{
  "n_layer": 11,
  "d_model": 64,
  "n_head": 2,
  "n_kv_head": 2,
  "head_dim": 32,
  "d_mlp": 256,
  "vocab_size": 7177,
  "activation": "tanh_gelu",
  "norm": "layernorm",
  "norm_place": "pre",
  "norm_eps": 1e-05,
  "positions": "rope",
  "rope_base": 1020.0,
  "rope_fraction": 0.5,
  "qk_norm": true,
  "attn_scale": 0.305,
  "bias": "none",
  "tie_embeddings": false,
  "parallel_block": false,
  "extras": ["some layers without attention", "local attention windows", "gated attention", "value embeddings", "hashed n-gram embeddings", "an embedding shortcut", "skips across layers", "LayerScale", "capped logits"],
  "init": "trunc",
  "init_std_qkv": 0.0607,
  "init_std_o": 0.0,
  "init_std_up": 0.0607,
  "init_std_down": 0.0,
  "optimizer": "muon_variant",
  "lr": 0.00834,
  "lr_mult_o": 1.35,
  "lr_mult_down": 3.0,
  "beta1": 0.95,
  "lr_head": 0.0109,
  "warmup_steps": 0,
  "schedule": "cos",
  "final_lr_fraction": 0.0,
  "batch_tokens": 16384,
  "seq_len": 2048,
  "doc_mask": true,
  "train_tokens": 143700000,
  "steps": 8771,
  "dataset": "wikipedia_en"
}
Each number is 128 + 32 x the weight over its row's rms, rounded and kept within 0 to 255. Layers, rows and columns count from 0. The size above them is the row's rms in percent of the matrix's.

# layer 5 attention query, 64x64, rms 0.124, rows 0-31, columns 0-63
size [ 62 160 110  65 109  32 119  51 124  49 116  62  86  76  66  64  70  84  61  67  78  76  74  70  58  69  72  75  74  65  83  60]
[[ 63 175 178  89  92 125 160 171 141 133  98 190 167 154  96 117 108 134 112 127 115 134 188 141 146 103 159 177 183 128 136 108 146  91 170  74 112 121 152  96 123 116 103 155 162 121 134 142 107 119 178 106 163 134 152 147 100 112  74 198 130 149  66 125]
 [ 55 128 122 116 121  65 152 155 134 100 129 168 176 141  90  84 165 103 101  69 119 152 197 125 189 154  96 156 167 125 166 116 143  97 161 118 105  71 149  90 154 112 112 149 156 171 103 116  93 168 171 108 156 132 134  96 101 106 122 160 134 172  97 130]
 [ 77 177 192 112  95  98 180 176 109 117 120 161 140 164 101  89 124 141  99 106 128 109 207 123 170 110 127 157 176 120 167  90 167  87 135  79 109 117 125  81 112 113 108 132 145 131 137 127 128 124 182 144 122 128 122 148 100 117  90 210 125 188  98 100]
 [ 79 158 135  94 156 120 184 128 128 132 136 105 135 119 127  92 149  93  91  66 171  91 159 116 171 167  98 167 131 120 111  96 154 131 201 123  97  88 111 114 113 105 102 126 137 164 118 125 120 160 159 112 148 107 154 113 127 112 123 152 163 237  56  90]
 [ 47 165 173  91 103  98 190 178 115  97 114 154 145 141 120 101 112 118 132  93 143 114 190 122 179 104 126 168 165 118 152  81 177 112 149  81  99 114 125  74 104 110 121 139 143 149 128 139 126 140 178 130 129 115 118 133 106 104  95 188 126 209 107  91]
 [137 156 119 177 128  56 157 114 156 117 103 124  98 145  87  96 162  97 127 117 108  94 137 123 151  99  73 104 178 176 169  94 120  94 136  99 103 113 148 104 229 120 136 146 145 142 138  88 150 150 150 124 131 108  66  80 106 158 151 165  80 175 137 164]
 [ 61 180 189 106  92  77 186 193 116  89  97 154 136 162 106  97 123 129 114 103 123 123 180 118 175 103 131 147 162 131 173 106 180 102 138  82  84 129 118  78 130 121 121 146 132 143 132 123 136 139 176 142 129 124 117 129 100 106 102 209 116 183 105 108]
 [168  92 108 184 136 137 114  94 172 131 118  79 117  81 110 166 166 121 165 164 104  83  42 119  94  99 143  73 121 145  88 155 124 148 148 109 119 126 137 184 183 140 118 119  97 134 110  95 134 173  90  73 179 149 153  79 129 110 124 117 144  89 129 173]
 [ 65 177 194 109  96  76 186 203  99  93  95 149 124 169 116  91 115 146  92 109 130 125 188 121 157 110 148 134 171 119 174 102 177  85 130  83  90 117 117  87 116 111 128 141 135 151 111 122 129 120 166 142 132 118 115 138 108 100 102 196 128 175 103 108]
 [121  74  97 157  97 132 127 107 184 128 149 157 176 108  82 120 124 112 200 161  97  81  94 127 199  91 117 149 168 101 146 120 134 114 160 105  91 120 186  82 159  90  87 127 143  91 137 114 152 164 158 123 109 141 127  84 109 144 130 175  88 146  65  96]
 [ 63 167 170  94 110  81 194 195  95  84  80 149 123 144 119 102 124 144  88  84 155 134 188 123 165 134 123 145 164 126 150 108 178  95 146 105 111 130 116  73 102 111 130 146 153 169 133 111 121 113 183 150 131 125 121 142 120  90 114 195 135 176  97  95]
 [ 30 128 170 147 134  96 147 159 115  66 126 131 154 116 130 134 121 129 106 116 132  80 165 156 143  94 153 150 157  97 129 106 195 114 146  43  69 102  82 114 141 138 121 174 127 145 109 101 141 142 163 167 161 143 124  79 107 107  81 156 135 181 119 148]
 [133  60  76 177 130 135 118  96 157 116 144 141 179 131 126 162 141 137 188 107 133 175  89  96 241 141 141  85 118 158 123 128 116 115 119 182 166  83 157 140  84 123  98 136 121 127 140 103  84  90 111  70 163 165 151 130 101  86 135 127 116 139 139 125]
 [189 106 124 127 108 117 104 117 129 112 127 140 167 180  34 156 142 153 169 106 193 151  95 146 147 134 155 166 120 148 122 170 129  71  92 170 142 150 164 133 127 132  93 119 163 101 135  95  95 153 129  88 170 134 150 135 154  72  89 163 128  54 101 156]
 [121 134 108 191 120  77 136 172 139  99  81 161  91 108 117 129 136  97 187 218 127 172  91 114 131 131 130 101 183 115  95 130 165  50 133 114 149 148 158 109 163  95 126  96 172 137  92 128 146 120  81  92 166 133 149  87 121 163 154  99 107 105  97 154]
 [128 184 124 165 121 115 115 153 111 154  76 108  81 151  71 201 167  89 130 152 131 159 144 103 123 146 120 149 143  98 136 103 142 116  73  51 171 190 144 117 142 117 158 184 142 158 147 125 135  98 113  91 152 102  90  88  75 174 118 125 154 112  97 168]
 [ 85 158 121 145 115 104 139 142 106 114  60 145  27 112 142 151  88  81 110 155  58 188  97  87 107 119  60 137 156 133 113 147 163 130 119 129 121 167 140 104 182 133 127 133 207  83 140 153 171 109 142 120 121 143  89 135 139 111 124 113  93 118 138 135]
 [147 108 132 142 104 161  81 134 123  58 129 122 138 113  97 187 130 127 177 135 114 153  82 127 157  78 139 169 144 123 124 218 172 109 106 146  85 164 133  89 132 118  89 162 173 128 184 143 177 112 175 158  97 175 120 126 126 111  65 134 126  87  98 118]
 [ 99 133 186 144 124 168 127 100  89 168 151  88 175 121 107 155 109 126 137 140 111  94 143  72 139 185  80 102 124 154 141  89 153 181  93  71 133 112  93 146 106 181 119 148 104 104 146 152 166 196 144 177 122 112 173  92 113 127  75 117 182 168 118 138]
 [122 135 189 141 150 143 151  99  49 169 143 117  63 152 106 136  76 112  99 115 141 184 154  95  82  97 116 157  72 135 163 198 156 158 108 133 108 136  99 134 151 140 130  77 151  63 160 162 178 146 160 165  99 141 101 166 116 128 130 143 118 119 109 109]
 [113  87 101 131  93 165 149  94 139 157 117 135 163 110  85 104 122 128 123 108  77 142 143  70 206 105  77 144 126 162 125 171 158 122 153 152 106 124 121 110 129 120  81  89 132  83  92 160 133 194 125 159 130  84 203 132 172  70 191 140 112 147 136 124]
 [137 140 116  61 127 145 132 134 206  60  83 137 154 144 141 128 124  87  96  63 173 164  86 130  74 178 155 111 105 114  80 112 133 150 128 126 162 104 116 169  91 145 173 131 125 190 163 164 124  71 138 114 159 161 138 155 141 114 100  92 148 116 122 163]
 [ 86  62  98 138 136 104 126 149  80 158 152 106 148 113 110 187 140 132 246 151 149 207 101 102 193  95 146 135 161 122 130 150 139 112 121 153 165 135 157 105 109 138 142 100 166 110 130 104 125 115 117 136 151 113 100  99 114  91 113  57 118 133  95 138]
 [116 200 146  59 102 190 131 136 113 127 137  86 131 115 138 116 126 133 109 138 182  61 142 109 118 129 114 103 104 109 101 116 145 139 115  91 140 156  69 151  73 189 109 131 145 139 138 176 185 131 122 180 157  71 126  92 136 124  79 103 173 152  72 122]
 [184 124 143 174 119 112  98 120  92 168 137 134 147 119  92 181 119 149 168 157  93 101  93 130 139 136  90  56 232 107 104 110 190 128 123 113 135  92 143 104 180  78 164 132  96 148 158 128 122  80 138 118 117 139 186 124 115 118 113 127 147 135  72 158]
 [ 89 175 142 107 131 131 167  75 171 191  83 129  94 131 120 106 117 133 128 157  77  87 139  49 166 115 108 185 125 123 100  83 140 121 156 128 131 120 167 119 164 136 116 131 146 111 123 187  89 157 105  62 132 122 107 140 131 193 151 176  87 173 149 142]
 [167 123  95  75 163  94 135  94 137 148 142  88 139 133  64 129 130 166 148 160 124  87 133 103  46 145 144 132 137 146 146  88  77 212 184 180 148 120 137 119 166 131 146 129 187 111 104  99 155 159 123  69 132  96 134 114 119 117  75 100 114 144 140 160]
 [142 153 114 126 109 176 137 143 110 138 141 103  57  86 176 111 106 105  69  83 149 141 129 171  51  88  91 160 154 114 100 127 160  90 147  79 126 147  96 129 120 130 163 135 105  96 125 192 119 132 145 157 118 135 111  68 137 128 166 149 189 181  76 111]
 [ 78 165 128 107  81  96 129 115 103 175 132  53 125 158  96 129 165 118 195 174 177 148 138 130 122  92 195 168 108  93 120 142 111  64 117 144 148 127 123  89 134 116 128 108 130 141 145 118 136 125  74 112 133 131  58 123  99 190 104 109  97 144 116 192]
 [100 215 189 110 158 138 171  78 135 144  72 156 140 122 131 152  86 115 121 107  77  73 133  65 143 155 103 186  78 144 103 118 132 188 146 129 121 142 110 154 115 161 117 132  86 129 144 181 135 175 121 130 145  90 111 146  96 131  94 155 137 182 147 125]
 [180  72 121 183 139 105  68 149 123  96 146 182 173 125  72 142 139  70 105 102 152 181 142 154 204 132 109 104 115 136 168 196 134  86 110 120 135 129 137 129 161 121  98  98  94 122 133 117  98 148 114 191 132 156 134 135 103 140 139 148 132  65 170 110]
 [130 135 107 133 143 127 127 177 149 121 164 158 102 112 174 127 116 125 132 155  78  88  97 141 118 181  11 154 164 154 130  74 145 144  65 103 140 166 183 128 111 135 128 140 188 113 159 112 123 155 184  59 111 108 144 111 155 106 124 126 133  94 117 101]]
# layer 5 attention key, 64x64, rms 0.122, rows 0-31, columns 0-63
size [111 143  98  84 119  41 112  87 129  45 132  59  81  73  64  75  67  76  67  70  75  75  59  64  65  59  74  63  64  58  69  65]
[[125 151 126  97 151 150  73  92 180 148 106 143 123  78 194 156 163 166 146 195 101 152 110 139 106  98 116  83 116 149 115 173 106 108 115 132 101 165 139 172 117 157 125 125  67 118 122 128 143 106  81 127  56 151 125 106 107 165 200  72 155 115 119 167]
 [118  92 120 167  95 102 144 154  87  93 135 169 134 173  37  92  89 106 102  62 164 140 133 102 132 129 144 141 165 117 172  73 136 141 140 135 105  88 122  97 167  96 143 140 183 112 152 130 103 155 173 138 173 101 115 143 130  93  79 199 101 121 122  97]
 [117 115 137 145  81  76 143 164  79  66 107 214 134 172  84 110 109 132 107  99 137 128 140  71 136 107 148 120 175 122 148  93 136 128 146 148 107  83 135 112 132 109 130 140 173  99 156 106 123 174 194 122 139 107 121 169 114  88  94 218 130 166 133 101]
 [100 107 131 158  94  77 165 185  83  85 116 212 152 144  67 103 125 129  99  76 155 145 152  90 142 113 159 139 165  96 146  64 148 133 131 164 112  89 111 110 148  85 130 137 168 125 162 120 102 156 160 133 162 103 117 168 136 113  93 200 101 147 111 104]
 [100 126 137 147 100  76 141 180  78  62 131 193 132 156  72  92  98 118 124  76 145 128 143  79 136 118 130 134 192  97 167  98 142 124 139 141 117  88 112 109 162  86 117 153 187 128 164 109 113 172 189 124 166 115 132 170 124  95 110 193 132 151 128 114]
 [109 126  97 108 117 162 128 106 217 167  93 157 125 174 121 134 111  71 146 177 142 151 138 131 140  98 129 151 135 160 151 157 201 136 103 107  90 163  75 125 199 119 102  87 172 112 117 145 150 182 106 123  90 133  92 119 129 132 135 149 108  61  74 109]
 [ 99 133 111 154 108  68 141 180  90  73 128 214 131 157  56 110 127 117 123  93 152 139 159  93 129 102 127 133 190 114 169  97 147 140 121 147 123  85 119 120 176  71 122 138 200 129 171  90 103 158 172 124 161 116 125 156 117 105 130 186 119 136 118 127]
 [141 124  94 130 159 158  82  63 184 173 106 126 130  83 162 145 136 123 161 187  79 113 107 152 133 104 108 136  63 150 137 151 126 133 124 132 145 165 180 177 166 135 104 104  60 111 107 127 136  95  78 136  90 141 144  99 108 170 191  76 139  99 122 160]
 [ 98 130 133 132  93  88 162 172  85  69 133 182 133 163  60 107 121 123 103  77 171 143 152  95 119 126 153 139 195 108 154  80 146 135 126 127 116  79  95 100 147  92 132 137 204 129 164 110 102 167 180 126 155 108 114 158 124  98 100 194 108 139 109 108]
 [184  91  97 136 135 176 120 135 181 208 142 171 124 154  81 109 106 129 150 153 138 166 127  81 173 106 171 158 148 129 143 143 121 145 135 113 151 168 135 148 182 121 129  89 127  35 159 131 132 164 133 114 155 145 117  88  88  78 183 134 131 124  76 136]
 [ 94 146 137 129 111 105 163 186  84  81 130 178 130 184  66  99 117 116 112  83 170 134 162 119 113 127 160 127 193 106 143  88 146 125 144 131 122  78  86 113 152  70 145 133 195 142 151  83  99 156 174 113 177 122 106 153 124  99  87 183 128 161 117 122]
 [113  93  86 163  85 158 143  70 149 117 166 152 149 125 115  79 118 161 110 104  71 119 158  84 133 125 137 133 165 139 125  84 136 199 166 169 147  84 158 119 216 108  98  88 140  98 133 105  62 157 172  87 157 124 160 128 124 104 131 172 122 112 122 131]
 [150 156 137 118 136 125 154 165 119 131 110  75 135 137 104  97 121 162  56 156  88  77 149 189 184 116 154 113  59  99 147 109 142 130  99  96 137 191  88 164 163  80 143 173  99 105  99 143 105 107 143 118  71 117 137 165 173 183 115 131  96 123  96 120]
 [179 184 157 106 107  80 118 193 122 145  46  99 103 119  89 137 140 141 141 159 116  66 122 197 134 187  89 143 119 147 133  90 133 152 157 125 116 135 121 139 144 141 146 159 177  98 164 102 185 120 155 136 122 137  66 110 153 136  67 134 133 166 107 105]
 [137 152 158 115 135 146 165 116 132 176 147  76  77 129 105  87 132 153  93  96 173 156 113 146  90 124 111 177 135 108 172  99 143 160  89 112 142 121  78 184  96 170 205 119  99  98 184 125 152 129 157 177 157 125 121 158 118 114 175  70 113 125  81  88]
 [125 199 108  72  70 182 143 113 104 102 179 122 148 143 151 114 149 131 115 123 187 102  66 140 151 100 149  57  92 171 102 166 113  86  82 165 118 136 139 135 119 125 145  99 129 179 155 111 120 183 121 125 129 152 122 172 171 121 111 163 134 100 141  70]
 [ 76 140 160 154 180 112 169  52 169 162 165 113  81 106  86 117 124 130  90 134 163 188 147 118  99 107  94 149 136 183 112 136 153  76  68 115  92 111 112 173 129 166 186 103 104 111 141 128 179 134  84 126 138  76  92 129 132 141 122 140 109 135 117  90]
 [104 152 146 103 214  89  94 154 163 150 151 134  88 120 119  75 130 150 108 152 110 128  94 116 121 136 138 124 108 144 122 139 122 147 120 141  84 136 113 145 115 164 186 139  96  37 166 107 165 198  85  92 160  64 141 118 137 138 106  71 174 153 103 131]
 [131 171 109 137 103 100  72 118  30 124 122 200 219 112 147 115 139 105 108 139 153 142 146 135 117 121 118  82  75 153 104 123 121 131 135 173 168 135 198 147 129 137  85  89 154 103 104  95 104 112 120 130 158 115 129 169 154 121 111 138 168 124 188 109]
 [ 76 128  89 143  93 117 109 115 134 140 113 178 168  61 177 155 152  86 200 127  72 160 156 151 156 149 180 137 175 148  95 181 151 106 153 162 112  97 140 138  91  96 148 158 154 120 168 119 123  97 103 135 122  59  72 100 158 133 120 128 141 111 166 124]
 [115 112 109 184 114  91 158  98 164 134  66 138 167 148  83 107 137 140  88 110 143  98 146 162  51 143  87 149 114 170 142 137 116 120 144 138  82 168 100 197 118 181 142 139 166  49  99 182 149 141 131 158 108 100 104 152  92 148  99 147 122 171 149 120]
 [133 176 168 101 164 149 108 152 145 113 144 109 107  99 160  67 141  57 153  93 113 148 194 182 146 172 114 167 105  97 110 106 111 116 168 112 154 130 136 105 207 149 124 156  88 174 116  87 167 146 117 137 161 143 118 117 121 139 154  43 113 133 129  89]
 [172 189 135 150 125 117 151 140  98 148 142 128 128 129 110 107  86 151 113 143 143 146  85 140 133  94  73  86 101 141 182 164 207 119 118 153  84 157 142 181 149  93 162 104 100  99  85 131  74  95 144 120 135  86  83 163 169 170 101 173  73  93 148 123]
 [108 168 172 130  63 124  75 142 186 142 130 185 176 174 141 121 111 151 113 149 136  91 132 138  46 106 127  42 107 159 130  94 139 116 174 142 135 155 167 110 126 171 163 101  63 102 109 110 141 152 100 116 133 120  77 139 125 177 106 101 133 134 127 126]
 [133 131  61  89 175 110 119 130 110 148 115 188 156 144 174 108 141  92 131 159 182 126 133 128 184 125 219 129 126 142 168 128 122 146 107 172 168 138 165 105  71 132  97  99  92 141 168 107 162 126 127 144 114  98 169 108 116  91  91 134 147 147 130  46]
 [153  60 158 133  84 121 123  84 171 122 178 144 106 126 134 117 129 168 141 136 162 103 141 163 123  56 166 128 102 138 152 125  64  70 106  96 122 114  88 128 163 187 122 154 131 124 109 116 187 160 179 200 137 139 180 146  89 141 148 150 126 166 150 116]
 [157 135 119 133 155 113  75 161 121 117 108 158 190 102 107 169 164 109 198 115 125 132 115 165 149 112 116 135 135 116 107 187 158 108 185  93 146 101 167 121 106 195  84 140  75 193 145  58  95 146 128  82 120 143 142 122 175 106 107 128 122 155 106  83]
 [ 85 146  70 123 146 119 161 131 141  74 126 198 139  93 168 126 104  55 125  90 173  87 103 128 136 129 180 140 125 140 136 118  86 151  98 158 121 200  94  59 114 106 127 118  98 107  93 131 180 160 100 131 124 129 135 112 124 157 183 158 153  70 130 140]
 [176 157 172  92  50 151 122 109  87 142 166 126 103  96 129 120 103 147 140 126 162  81  37 144 217  92  91  96 131 117 139 167 107 133 137  80  89 110 122 124 118 142 159 150 156 125 153 182 129 130 160 177 147 117 105 147 123 160 133 131  77  93 119 138]
 [104 120 129 110 106 101 108 137 172 118 178 118 120 123 170 148 140 127 146 178  99 110 179 123  77  39 149  14 151 169  99 113 106  83  96 154 117  90 132 115 165 158 115 151 183 159 122  91 139 125 132 114 100 107 154 117 115 146  85  88 142 153 143 143]
 [139 120 120 155 113 185 155 163  74 164  97  70 143 168 154  96 106 104 165  82  92 125 161 111 124 149 122 125 123 126 139 130 123 225 112 169  87 118  93 132  77 100 108 154 151 107 145 164  95 122 154 179 109 119 115 152 148  61 116 128 203  90 134 114]
 [128 118 167 146 163  94  90 144 125 143 113 161 180 145  77 167  94 157 108 195 144 168 128  99  57 145 102 135  86 138 128  92 138  68  82 156 152 130 146 111 120 123 152 113  87 103 178  96 184  94  52 125 161 134  99 116  75 134 116 165 145 131 128 103]]
# layer 5 attention value, 64x64, rms 0.151, rows 0-20, columns 0-63
size [ 82  84  79  84  89  82  89  91  84  93  89  95  78  96  98  95  92  91  97  97 102]
[[115 120 191 136 116 131 133  82 145 118  99 151 127 123  96 171 124 125 135 100 134 213 126 133 125 131  95 100  93 117 108 107 129 103 135 128 138  92  85 123 136 162 107 138 176 181  82  40 151 126 117 114 157 175  93 154 141 172 221 124 141  97  74  96]
 [110 182 146 120  83 134 130 150 155 163 121 138 168 151 122 105 104 145 106 170 111 115 144  58 123  97 134  46 156 179  50 141 133 115  92 132  92 168 140 168 203 121 170 122 129 101 156 103 160  98 145  98  98 128 128  88  57 103 131 148 131 124 111 156]
 [120  90  96 130  71 112 120 109 130 124  99 176 150 205 109 155 175 173 164 100 117 161 135 104  91 173 123 108 149 146 119 201  87 132 160 128 156 120 157 141 162 108 151 136 152 128  92 107  54 116 124 115 100 194  99 132 102 127 110 201  88 143  94 137]
 [ 90  99  63 158 185  91 125  94 121 146 163 112 117 177  65 135 134  97  62 131 113  81  87 111 130 165 113  80 168 144 153 114 178 153 145 156 173 117 182 113 101 131 118 106 146 179  86 142 139 105 146 109 106  92 186 118 116 137 157  97 176 133  94 129]
 [118 134 129  87  74 126 187 108 165  81 135 147 105 107 115 146 143 102 108 136 121 115  88 121  98  92 120 199 104  71 111 135 137 149 123 121  71 151 117 129  96 136 146 132 205  82 176 134 114 122  75 139  99 124 164 145 181 193 148 162  94  98 125 192]
 [182 143 184 131 137 159  94 136  38  97 106 141 160 143 150 138 110 144 138 169  95 175 165 195 157  67  77 117 142 136 167 128 128 151  76 144 131 107 125 102 112  98 147 122  98 147 154 144 134 155 157 157 127 132 131 100  69  86 132 106  91 122 125  51]
 [153 126 168 105 141 135 100 111 113  99  79 122 115 139  99  21 134 141 161 119 123 161  97 133 174  85 134 174 175 152 139 146  87 184 121 150 149 101 120 157 124  70 151 114 147 100 149 116 158 143  90  63 185 149 124 125 117 109 103 105 196  95 136 162]
 [112 116 136  91 105 172 123 164 139 121 148 100 137 184 129 104 146 125 151 118  87 104 171 165 121  77 133 133  96 117  94  79 135 192 119 107  93 221 114 135 130 114  76 127 175 132  78 112 178 144 158  89 151 103 148 101  64 136 148 112 118 107 127 201]
 [114 103  71 129 139 140 138 130 118 114  93 139 133 197 115 131 132 157 167 107 190  83  80 118 137 141 139 107 105 102 165 108 150 185 185 119 109 119  98 135  13 106 148 171 144 139  60 133 170 123  99 132  80 131 153 141 117 127 144 149 175 116 151 155]
 [ 95 118 114 127  85 143 141 115 138 104 143  95 140 117 193 184 125  60 141 172  81 146 102 137 134 195 162  93 138 153 142 127 183  99 127 139  77 141 120 171  85  98 153 138 114 125  83  88 179 164 135 132 185  48 134 144 102 146 119 172 122 122 113  94]
 [165 129  98 168 123 204 106 103  95 142 131 109 191 148 116 134 147 135  70 153 127 112  70  91 116 113 111 156 126 189  94  96 181 165 128  86 173 163 109 139 102  95 132  61 123 102 181 109 110 173 153 103 152 138 108  89 172 155 118 143  96 164 102 119]
 [135 116 168 131 104 126 105 119  95 142 174 147 150  97 155  81 141 139 135 117 121 154 147 142 119 140  74 111  99 161  75 138 158  98  74  97 123 139 112 181  90  90 144 117 232 106 157 144 123 133 126 193 156  49 140 137 140  80 151 172 147 146 166 162]
 [135 104 200 100 125 115 106 153 105 149  98 140 124 124  77 192  76 169  78 122 123 149 185 136 162 100 112  66 154 196 137 106 100  96 120  96 157 123 154  93 134 159 131 136 139 141 115 168 161 153 137  76  88 130 143  83 146 117 192 173 172 128 105 146]
 [111 120  95 114 129  92 107 149 114 123 101 145 189  84 112 128 125 156 153 173 161 130  79 216 117 124 121 120  60 161 156 149 145  99 106 137 129  92  75 156 155 134 183 153 111 121 140 135 174  86 142  70 156  51 138  89 158 111 111  94 154 168 104 126]
 [184  86 143  80 139 109 170 124 110 138  94 125  93  97 117 124 138 149 166 141 113  67 199  95 109 163  91  91 127 120 148 105 123 121 135 124 115 158 117 113  95 156  43 148 138 217 121 133 150 130 204 155  92 143 148  88 145 104  94 142 147 152 166 135]
 [202 104 118 160 151  82 146 177 102 110 182 114  59 136 154 150 111 108 155 148 171 139  44 139 158 162  89 127 115 162 184 128 174  76 118 156 103 145 164  71  92 103 135 120 114 127 138 114 177 122 151 151  92 121  88 119 125 118 110 136  84 107 152 145]
 [143 130  79  47 158 131 127 105  73 111 114 151 110 148 151 131  88 145 139 109 121 177 133 116 128  51 138 115 130  83 177 144  60 166 115 108 112 162 163 122 199 100 124 113 152 141 108 163 108 154 189 140 158 103 169 108 130 202  88 126 135 116 115 132]
 [132 129  90 143  84 145  92 186 116 148 115 161 119 141 118  95 171 118 117  94 161 116 203 100 114 146 155 159  89 107 157 196  59 129 120  53 102 141 160 152 130 121 185 162 158  72 135 174 132  99 117 155  85 125 178  96  90 148 128 133 140 136 124 103]
 [142 174 140 114 118 115 120 135 120  85 130 112  90 170  98 189 124 156 159  91 130 186 101 152 131 134 105 111 156 132 127 163  67 182 182 109  94 142 129 152 123  92 148 141 120 135 102 144  80  91 189 137 131  67  59  93 164 134 134 179 168  82 173 133]
 [154 109 113 184 154 130 113 144 136 145 114 113 116 135 223  76 129 136 131 177 122  78 112  93 190 116  64 122  92 108 109 151 162 124 184  86 118 165  84  91 130  90 117 183 151 102 103 147 139 114 164  95 147 166  64 139 170 137 123 153 140 153 134 120]
 [100 146 131 150  96 136 138  86 120 123 124 116 139 147 124 139  99 185  90 156 161 138 129  97  81  29 102 109 173  84 183 184 172 127  92 139 114 103 114 166  98 157  85 143  75 125 158 154  97 120 159 157 145 124 159 104 112 188 118 174 111 121  83 161]]
# layer 5 attention output (transposed), 64x64, rms 0.224, rows 0-19, columns 0-63
size [ 91  92  78  93 101  86 100 104  96 101  97 109  94 111 106  98 102 104 111 108]
[[ 99 118 128 152 133 132  96 201 163 122 107 170 170  85 174 156 185 162 109  82 130 124 106 123 237  98 150  77 106  97 101 159 144 149 143 132 133  91 106 108 104 102 117 119 107 168 107 127 110  95 135 168 120 121 190 155 132 122 132 112 110 120  72  77]
 [ 94 102 146 109 114 123  71 140 129 100 124  81 144 172 117 148  93 136  95 152 122 160 156  97 116  89 169  85 216 118 127 111 191  87 129 115 124 208  68 135 151  96 135 140 147 160 100 129 144 114  80 143 175 191 159 124 126 100 101 104 133  98 163 148]
 [168 113 155 162 136  73 120 143 142 149 106 135 149  94  65 160 142 148 118 131  69 102  89 179 134 105 114 150 204 131  95 143 144  81 195 141 140 167 176  95 113  69 146 147 129 106 106 132 111  92 122 106 174 187 165 141 116 138  69 140  79 135 109 117]
 [ 99 105 151 155 153 184 163  86 152 220 151 117 102 150  69 121 106  82 154 109 142 124 103  61 160 149 133 157 119 133 115 161 104  80 111 175 138 105 144 138 158 158 128 115 153 134 120 185  74 134  99 104 155 121  85  51 165 118 103 154 140 120  94 127]
 [135 140 142  83 149 132 146 152 123 119 128 150 161 193  89 108 168 105 159  65  78 174 143 159 107 105 171 164  80 139 140 112 101 180 137  85 144 124 130 148  86 135 189 180 136 130 174  91 112 110 132  92 105 105 162 150 145 139 129  50  97  88 102  84]
 [124  95 148 146 164 103  90 154  63 110 127 122  96 102 149 117 104 138 113 117 130 141 150 104 123 126  56 113 139 105 111 146 187 116 126 133  59  97 130  95 148 157  67 186 118 136 149 147 137 196 211 183  88 141 155 153  88  89 159 162 151 129 153 130]
 [ 70 146 110  93 136  98 154  84 127 100 124 117  94 121 152 100 181 118 106 128 167 133 171 119 123 149 116 176  98 197  78  86 163 153 178 169  97 110  61  97 181 136  97  98 145 131 134 111  84 149 166  97 134 142 182 164  98 121 181 146 115 159 121  95]
 [ 61  96 106  70 118 113  85 127 142 159 151 139  57 164 124 163 132 129 134 215  83 140 162 118 157 106 132 134 119 123 109 169 160 163 103  72 131 157  97  95 150 157 108 139 195 139 107 132 172 104 155 106 128 132 121 176 133 157 145  61 138  97 103  95]
 [107 158 187  86 144 108 140  95 145 169 119 116  84 150  72 116 165 116 176 121 148  77 118  74 124 183  93 143 157  97  75 162 114 166 187 120 167  89 146 130 159 152 158 120 182 161 165 113 127 109 109 104 129 108 151  90 112 155  72 123 108 138  65 123]
 [ 87 112 166 130  84 149  91 113 144 130 117 129 178 154 139 128 108 154 200 157 100  65  96 175 125 157 192  97 130 107 142 184  42 124 126 122  85 110 112 140 108 155  94 164 108 203 120 126 147 165  97 117 163 106 114 140 107 122  84 136 157  85 130 135]
 [163  90 111 125  78 170 131  86 141 184 116  89 131 112  94  92 121 159  86  94 112 154 116 110  91 126 144 143 149 166  90 182 156 182 187 129 104 152 111 110 127 200  68 118  80  94 135 128 175 157 125  98 128 109 196 133 130  85 107 125 151 108 143 169]
 [ 71  72 137 165 139 102 134 131  64 127 146  68 129 125 137 177 148 163 135 138 141 109 160 151  57 146 147 106 141 177 107  73 102 133  78 120 149 127 116 137  58 132 120 166 158 174 122 129 173 123 122 110 157  83 177 152 144  94 121  85 187 154 148 103]
 [110 117 129 190 112 119  88 148  72 143  76 105 113 111 113 175 185 108 120 144 140 164 138  69 183 154 129  72 210 146 127 122 200 108 114 134  96  97 130 123 164  73  99 148 126 113 129 174 130 104 143 148 141 132 136  97 188 125 140 105 143 111  74 104]
 [143 195 125 108 155 142  92 145 129 130 111  61  99 102  80 129 198 125  56 125 188 140 150 137  91 179 142 122 110 102 135 142 120 106 100 116  98 106  49 141 155 126 130 154  98 196 101 131 136 158 106 146 124 102 118 118 143 138 124 136 201  91 158 171]
 [ 98 118  98 100 107 134 134 126 100  80 118 130  94  53 154 163 113 113 154 146  93 143  95 127 136 146  55 129 124 123  93 149 168 112  90 153 168 139 154 139 112 178 170 138 166 103 150 191 198  92 143 192 128 148 106  81 165 126 134  76 155 142  74 125]
 [121 182 161  81 152 151 158  90 119 125 104  99 104 148 105  96 101 132 143 127 143  91 106  89  84 145 138 116 184 105 173 173  98 151 118 158  56 133 135 150 104 142 130 161 135 103 160 214 156 193 159 116  71  99  90 131 127 120 108 139 144 166  90  78]
 [144 120  65 132 125  87  97 149 113  99 150 160  91 131 148  91 142  90 100 141  75 163 100 130 101 173  77 166 103 120 150 156 108 154 106 153 142 148 145 107 208 111  89 165 181 136 120  88 161 194 148 124 141 122 115 161 152 109 166 153  98  49 140  94]
 [131 105 142 166 190  76 126 126  93 136  84 151  62 140 107 123 153 123 139 139 113 156 117 178  25 116 150 100 183 124 132  86 177 127 155 109 146 152 156  95 176 108 179 138 164 132 135  79 133  92 128  90 140 136  65 128 117 166 105 150 107 140 121 165]
 [179 138 102 105 120  97 124 164 156  78 104 120 113 123 128 109 137 116  97 160  52  73 112  87 144 208 116 121 203 101 134  93 102 153 142 122 148  99 161 117 126 105 125 194 154 147 148 149 136 119 152  33 134 129 143 147 136 120 177 157 139 119 133  77]
 [155 194 112 127 166 131 108  45 162 156 142 119 103 108 170 112 133 169 105 138 101 101 111  98  98 157  80  56 108 184  82 119 130 166 159 126 139 149 144 196 128 167 102  83 135 125  91  99 160 118 140 136 166 149 134 126  92 161 101  81 148 176 130 101]]